Weights of a small GPT-style language model, trained from scratch on English Wikipedia: 2.26M parameters.
Each number is 128 + 32 x the weight over its row's rms, rounded and kept within 0 to 255. Layers, rows and columns count from 0. Numbers have three digits each. The size before them is the row's rms in percent of the matrix's.

# layer 7 attention value, 128x96, rms 0.067, rows 108-127, columns 0-95
103:105085119135161141154102098125165168087172131146128161150124122050105083143159158105066138111128155097146167168125148159152217102078156128152114179103179108130161159190115131093132145132197147149056146123116151132136148180156100115145078082149136149164100126143096101070177120113079125121
093:124130113064107144139103146128096140113086148071089209118107148084085162123173102104094108123080193169131092105070134139126116103135162122093138159183155222139153166111138110121110113117125099113123122102107078121179083089106062104061135113124147140132062167115106099132107139120109169154
096:101123132097131115063178060154129139097062137111118125109097084106153152127121097120157128124094106104092113146112143092130107198154168099135102068126135115145139091105147142077130109084164126096106163184129088121197142125094160113191095149124111116142155170134162168105030160121083086078
107:141095077098162129140148176129110082123150130089129147175150157188163138127127115124148138080124113159101142116134110144110097192188168176194127127147109073102160036058133106137127102135126145106162123123102086145130090129088135072101067119128106118127230093098168108129123113121113085110
110:091140173146155165072185138104108128147071123135087096119132127094104075132157165202155121143124119100110105210053171118065119127099149167126102125146128163110131089120173171118146118144104113145127088087056123139148117092112089138187107146120078099166154181121085099136077145127122173125
106:076147157147127189057105162141090148133145111128131172108160128139136080106084142075119079205120118113145137141119117095157117185143098091170138172136140153119092107166082161116120123115109129171111110125189174103095051103135126128052127139181166125170133151104150134125160087124134214109
106:112097107163115079159115101072131183131136202162122124127114086147125129174113104095108143057128136105133160149140137134119130071073114139118102142095120133128136238202103042090149088136110126102103119134140102187092140124189158139132165074124126143090130125147097128097173152152089105120
091:154108191120135097093105141154121113191088115167144184175136105171168157122044130114119119125161111098146183108115118113110164167129168111154144111179106124089167096087126083153156132159202126199149197102041112152089104142111109138154114140104090127137113114123148139130133141163108194117
085:208084086081089061149107101130189089166127126122114087130112127112162135127187125109141137095119123142164109125144122148177155121123069165125212119112136104137119128110091163106130146174112183037091142141086089164138120171129136089107105100133119158103156115110121172081150118134067093173
090:109125160128116166143069139070164156198125143116160165110148106110100124112156173075133141063135077164101204175113131147088160103141156129154107124158136132085141104066117162143091141114118121128106147136141159095088147091132149081169160079180127086085117169116180069153084099076099141154
098:120133064147147076162148146124130097084173149110143153121147091178147079066132109118158127119164116127117129127096112135143175092094155102171128097180044125143126132159103079160070085146139172132152104083166085144103136129097124194086136078138169159097103107130099101099087077124203129164
107:064145121099154182082136119170143107135140142089191155114119187113150129106177108147129104202171034133158090149134180128152054152168122120130104069114101159176126142145125160121138123043122150102145092168158133169122141125131147093155148145124125176152168164156114137178119133142146135172
101:021134083120098114136188139135170097132110080123119154149113133109154131126167071155130146130115164124156126165148198141130121194090072149077107076092163125107058173161100111115147103138172142124138126072098063095151106107146065132177109134078136104134110119123113079114153133117141107103
110:154056183156147092050107118125122120167182184054094130101115069154144120131169117160116129111114164160123129063097118110149151165136128108128101176117133083107124172090116128169149098124166104132141142126115131090109134108131181134076159140139110061157093136161171066094064172125103124100
098:127143144119138155189233164144078138063109099149134065128111141143055108134156136100147119094076127146103119107160118095166086104122142107115145119075100089178142109119108073145122069118071125141168116136103115175162127126139122092141158101148083076173150168164126085076113124116110123186
087:136170072099104091130121195128089108077182130073116192181117082149115118126139077103110135151165120111119136148109153063088161136113087171123112092127138121164107128142147144073163139155134143078189103169112162146188105120148107164065155167109089044121097118124149139173145102129150160127
112:100130116124087118133113166113153131087144148162069132154138157107107155132121075055109098106073150083174132119132142172179148149113191161141142189188139150074150122116119132116178129144082050125175155101118131177099120161106141112123124149137076118150125168118125158156154062149059183090
110:130127112113085131107138153118089127164125141125103185160097156087110148136180186129105080150136154177096158165153153101163116155153072114182090119131140120145109074160183112149163165146113172132154159103161123054211082164166106126094173097105135107156087125184105116069134156187120149132
106:106170104050118142130131196109075109131076148136146159212094155158172120122162130150106129148100169150159128125174104124085108176166150132126131117169088166099120212138058128107140125090164131115180140156119090140074124137104083104098110152134107128122157098122122098099189167116064116104
093:165147143144108155060147076100115118154084162163124099129129103145095148100099094183035072113133136185062156095103176161136131083174139127103130161125099095099110085141153165143120172125136115086153135114147116125153076139097109142127123081125153193107146083083184141161090085142093160100
# layer 7 attention output (transposed), 128x96, rms 0.0593, rows 108-127, columns 0-95
100:074119128147130110137181169120079114120117123178103108123114132157159135081119154138182087150094117178157149079148180104113090104184149084120144112105040107198080107141140143095097110135088170183199057143120104168093130103103148102115182152138123086159129134113112165118109124130129074123
098:099130105150134103111179163080102127130132133173207148084145096106099148159122106176112143132155095103051124147120173132199152202121108118086108113110158112120103106118108148137115157110151071144192149168149086097119160201122170126136116094150111143065080113117069143150165140070158145136
087:112162130109136189205090151134144173100177174181103134124134139148148135186149126148127108165105085092104056130114110139049143114111108206128145120129123132098086156131145116160146129204133061080155127118143147165089068118118174151115130158149124129097109101114119102165161081116074109165
094:160147189130147148151109148104147161150137091110152093082142080107106140127131148130138114145208160167156135088088128131086105082073084176129089155160175116180155110179118062126104115062128041105083101116086129142178134131194129146101095108109105169063127140123108126158114136162113123138
112:067210094128075150128133143118152109151109111192157122128154111150168189154118138128150122106076112127146112110164115123133124138127142091106179219138135170089160158143134099109174125160172127067106149157182137114071115182119176118153085135111175174080076120143171134096149129180101123135
097:154134083127111055160116144089158065108108132147100086138183119118066169128075083122094148087141096143160132101112145127094147109098157142081136111086147061101162083101164113114142132097164138113144103152113111119113219165131091168170195117105136148126132105104168091115116106128112040151
105:114133113136126136119113155135079109148145060133140152155091181091106102145183158101097100177097143114179133125178118127184112142212146071174166086125047088136078116122145145164122107141109097159130174128116130073176113112104108110118131166153115111176176119146121163073122156059163107103
087:162138054110113108141113124111147085025157119111134077140109115097173151118163104161165107114184172130101131131142128131146094102154085163113211119128165093171169116122149074150117069104165098073105083072169139112154107123132111129109073086129159092101103081116130112153163128156165103141
083:141117173111192171126113099137080188140086122126142098076109094123147068150130161137181120149103095121132165134146112161163161112152144137167100115151100137159084132162080093150146127152048113164107135070148106171121170074199129115116153071146114080153141127053062167148124139100115136137
078:127195159113083109154202069181054142114160161093088169146195093121117122082112119174153106121109131154195084094087173126146088092123116102107132125105146133116125146153109112122117137163144129062108130150129135138143116131161085118187153141153107192121089143131056200106151153133133136125
093:134085152117093089089180107134148106156087077096117059129138150118117120124119130118082098117122191104137150119148148080064104112086110133078127117125160108152142079115122185131113133052129119177115157152148229044150108101117119094128135122156111083063138155149159108116108142172159091146
107:104105142172096154163137159111111166183131139172068148125156134146102118147129157144074191088106157113065102133119118107093162127070164122062110164115151149117087126096112146124134169204127072143112136117106118151103152094149178102096135104069084139082053102104189111099079107129148101108
093:169160125112137152112134183165166136158160115205129107138084144162118121140106083078134108118055131148065113117160117149135144064155158083110152178092126095160087147124128182147107125122080093170105137137153121125107128138102192090093103094200137147111184176132138188110082107173112128087
097:092178104130157130121156100110129171103125089146196156094137155124127139045133086123079104123178145055139126172139099164134072141101136171201136138145168097138120053130134137137096131151150188093127144074104106155137125156094164161119159121136156175167130093095125155156162097112174195135
089:145110144098130196065102135101185099165116134116105161059148109072159127100118132094144121155102077128134144113124116143134160189166143161111161131126168155088127129124175164080088201191121137105143191150147146094122053112127089132132156133126140190090097166118110103138127138084141193089
081:135131155155117134054129101158146156177056129131166108086135126092107151119107085115085173144107129114145104136107155137172130197083141111086080131085079138183167119137139132208052199107157131123116113121194124130094137114111129161149113113164096150141173104134176073130096148150072121136
100:092202085122172119123057068107179096118137133144147124148141083125102108160106094140142182163211149165101119144064111124133146120136079117103118133126070110156116100173145069140129109142203129083147138153145073106150175175149148126139150118145153114104116086104085103113103155091085079101
107:112150133167123092122092160127127156142095136162143051031146160120161117138110071107101098111133131145138090117095124168206143168110183107113167140103198121104105072165103099146115169106152162135132075126182103152131166079083115119154129109166168141093116105179138138197116139084149132121
102:151135081153102109089121155135152116150142085174157128129155140107095171119127136169123119152149078122129144173120168144179118034165116139089089108090148117123132157104161116179134118158142049155103117122111057087211142118149179167071163097105145147093160127099113170159080181125119163106
085:140169151091142136222099094146136171105154136121101154127157102132136125153172127141164108166116147154165112151104108093171050130098115161202149131104187219114124125109141047124173107069107112152144113099174101144137173126089132104135199163150142106164132114171122111119149092126127114156
# layer 7 MLP up, 384x96, rms 0.0872, rows 0-13, columns 0-95
128:149117086105164161180084085106090073138157179115129138101149157160128193134091133161132160129167158123106139069097085077143142111087133145116124151101132189099113104126175167125118165122112141140149144136106138064161079108085102178159192103086111058123116086153190121122067154111163112123
114:197093177078196165118087129175094107093082094174116105126144105161139168136152137152085092101140156117122074074120127107123107157146133173141160159096164180109092093115128099130149116113110106112139151110108124151103095110075083151120133081133087073068081135125113177141186100065175126111
122:144181122170148148128132038171181100163102177187143124127103126118113130110141134157180086100115167076108176169168099071110123155100147104159166085036152102146132131134172185134159147123161127153079076126099109153129145122156176115176107099115125108160109095143159078111134084111123141131
120:169123121146092120156110098156094114075118190165115144090077164163194111118102127171207118109131097101157108134110136128144062164119161137137135150172161144167186169160195131149118108171168110121142131164126150181073110100110101161167141131190070106108166153096081110114119103102097164128
121:160180072145150162136199127133103140132143149129142135082141136143106144199117180139099086164121110133140128156102095054131105111098144100120100111114135164179188157151055154133158117074143170156135143107133073111126125081134153106195043094105089108140094171094103082095092152144118141130
131:161081143139080120133148130114085163118164107137153117119133096138126171179149111142120060164131144118110107098091099162144195088082099133158091065157126160063143141100091141077163149100152107111112106223158178109134139093111144121173133111085145144103108057115131107093188135175183140140
134:083137119130118142138107094110095151105171106178095114149180181113169129114174113085112092129107107097167171158154159127101114078117168087167142091142039084142071087124177121104133074165128162110119169084109106117178107121070130149107156156075149130194122092143130122093112164147168146078
127:136114125143160167062122089171085109159152134100142156071113107106112119112089118132141167109147158063125086100078115098107166099067164087122132126161110151068102080111178146137142109169178142150124063080111110090159116123085145159185164123093084130169069126141091087180094145110105108154
115:125154046087100111156150117165151148119141142170142089092116183112129113180163129140122108066122116064112161068167099117136119061112186179074115111131113194122173075086134108117153098118107165125132112124168170134118196135119111149150159108139120175113212144133080117135117119165133121153
106:159125110146123088135135150147112127148139072068052177171148115125084113088149084141101138148168098163151126129051089199165121112156172108151137053096152137158157098140105152156108155044084166129101178142128088154140105085160095153142093098072153139117172140125089122116101130158133129130
123:131044101129088108094101146126144164098119117090117118107106107091148123036101092120065031101094150106107133130160085102138170111121159134110124121152130170026126159160134109180147086128149144086099105127101118116154113114128102124105112163112114105100125144152092146131169123138084176202
109:133134117141116114142177133149119101104136193122066105097150136154104103115092137057132199165137169143115096079207164108067140135189113130131089128122126128136112158095108125102128143111054097153170124125115125150124101104105176142125096064123115084083157105109140090026099140157176136124
109:160125070147175155155133128120146171147101111192153146097087123147180162112130098196087175145111130095172178140159142167114116105098125148114173145143124169096140153092160131130055095121112124100103172201113082049065116123172103107113117128124112174127126126071155127130149116068150170153
121:103104133154067116109070125147101130129127146094117142164179126111183142117145144143099183177138151105138104057157061162102096113187128152091153108155149117131120108172122107151115123122179088138142151169130061076185045172113127082154147153168123131105147155145066118177137096102117101176
# layer 7 MLP down (transposed), 384x96, rms 0.0789, rows 0-13, columns 0-95
125:082100138142079128069152136132150082160138164090132139104146139138141159087101142125112108097117172120115106116142165104176161075102129169121171085150101105107116145080133109211141126150129155161083156022083097174142136176098161109123156144102113146121084129133077131137100188151200078124
130:145121152083179107026157122167107128163116103128171117104148080127123181167093158140129092151180138140180090078124083126095071100098139108120162151095096133140132156124168117133073182175143096155105154157124169048125136145140070127147106174112078087107148140134133150157180147123119123168
121:105045131110117132095046106157101131086087079093076121140168173142180144163133105014121169106159150137088156088125114174145160096141100128109144130132129110084134163102145143155088081143109148119106129104174145129121166140101103123103171117144131088102115151121132110182077097116063109102
109:149111174172123120140093118120170118112131099122126116141118086153115065138145072140051162104192181132127171166106112134094171097165108140127116130117118170116071103066094193138063144112121153131143126099166122099130105146081112134096152160089180146067064192140132139185092147118109162118
122:112115144122109117153093104127120146104168152130112106124117192161151134069067110098134149119149162159165061094098095201115126152079148113118140180099153123090066073142187102138160179138146089143100145155122076098112098192101119152074183157122156116129151136151116185130084123071111164163
119:144114114144164143074123177069130114132143095154116120141103141111106185078077139157081153124178121149057168182113181146166157090129153163078087132102135116153166126080159146112119165151158159110165115131106186177105126167070154146095142076131141124159159159141118053194121151084116143128
130:096110121095175172135146076166092122086124145156144172122155178126136128120130160127123122134152095145123112171155181108086145097200116175135116124169082115118069072120164141133102122138130059116113143045115084150214087091100098112082105162126135099127137119122092193089137091150166137086
150:131098130127126079124068094130099122148125075096142164107119178121205137143102148141159091148137131047142073103094093102053136119150130165159138146156162190122133154128163168143161117113145166104137150102125146176123134129087212133204139115169086144124105105098086143149122125144164187175
111:126122160148181206128093075097080113160121103040133142116146084126047177093172147124083129086135122118110168139074127116102169125130095151116125127082219134125142122090151140087108163159133157095136154171100175127104078101131125090118133138141090096124128123156130147086149103065168110125
105:075128116179138172159111099109107116129142208191179101082135155124195111172134150138118127116123134077136152122164187079047134114120113143122116225105071153111062151109114084123099113166153090110132112118126145111122114177132163096130115155164111122112130138117124103146165185095107097084
119:162097113145114143105186168098099087180147195180127142083121202158149113170163237128173107081154113152106104146135132180089103123168124115154114103134102136189133106129145107115050117116154075099118123113120111165106107153123150157099184155140122165102131152092098130140117138090082158108
105:118083138111120130197146037152104144211079136189077087155106167119167104134128136087132069141166175160058148195081115118159113103113138116098108101154103108129148140122133133126134123109115162177083120116153164145144139108175136142110160147122132119063115099094145062100104080132106150110
105:110128160144070096095159122130157124112192109146115152156158096111115151126130112099121138137170154115105085161124076092082084136124084113122150078158146078123149182150122127074160120059120129132144119102120147188182150140035169176130050119107174151135138093181152157157163127152108067123
125:155094097133152124116116093104162111134119150143109087060136163096073119105127127104138133090106133137145107205139217142132160165062194134207146159122137144098091079132127139096141151101074103137107138130105128184204181136140111167094129104132116137151099089135181126069122097134142077149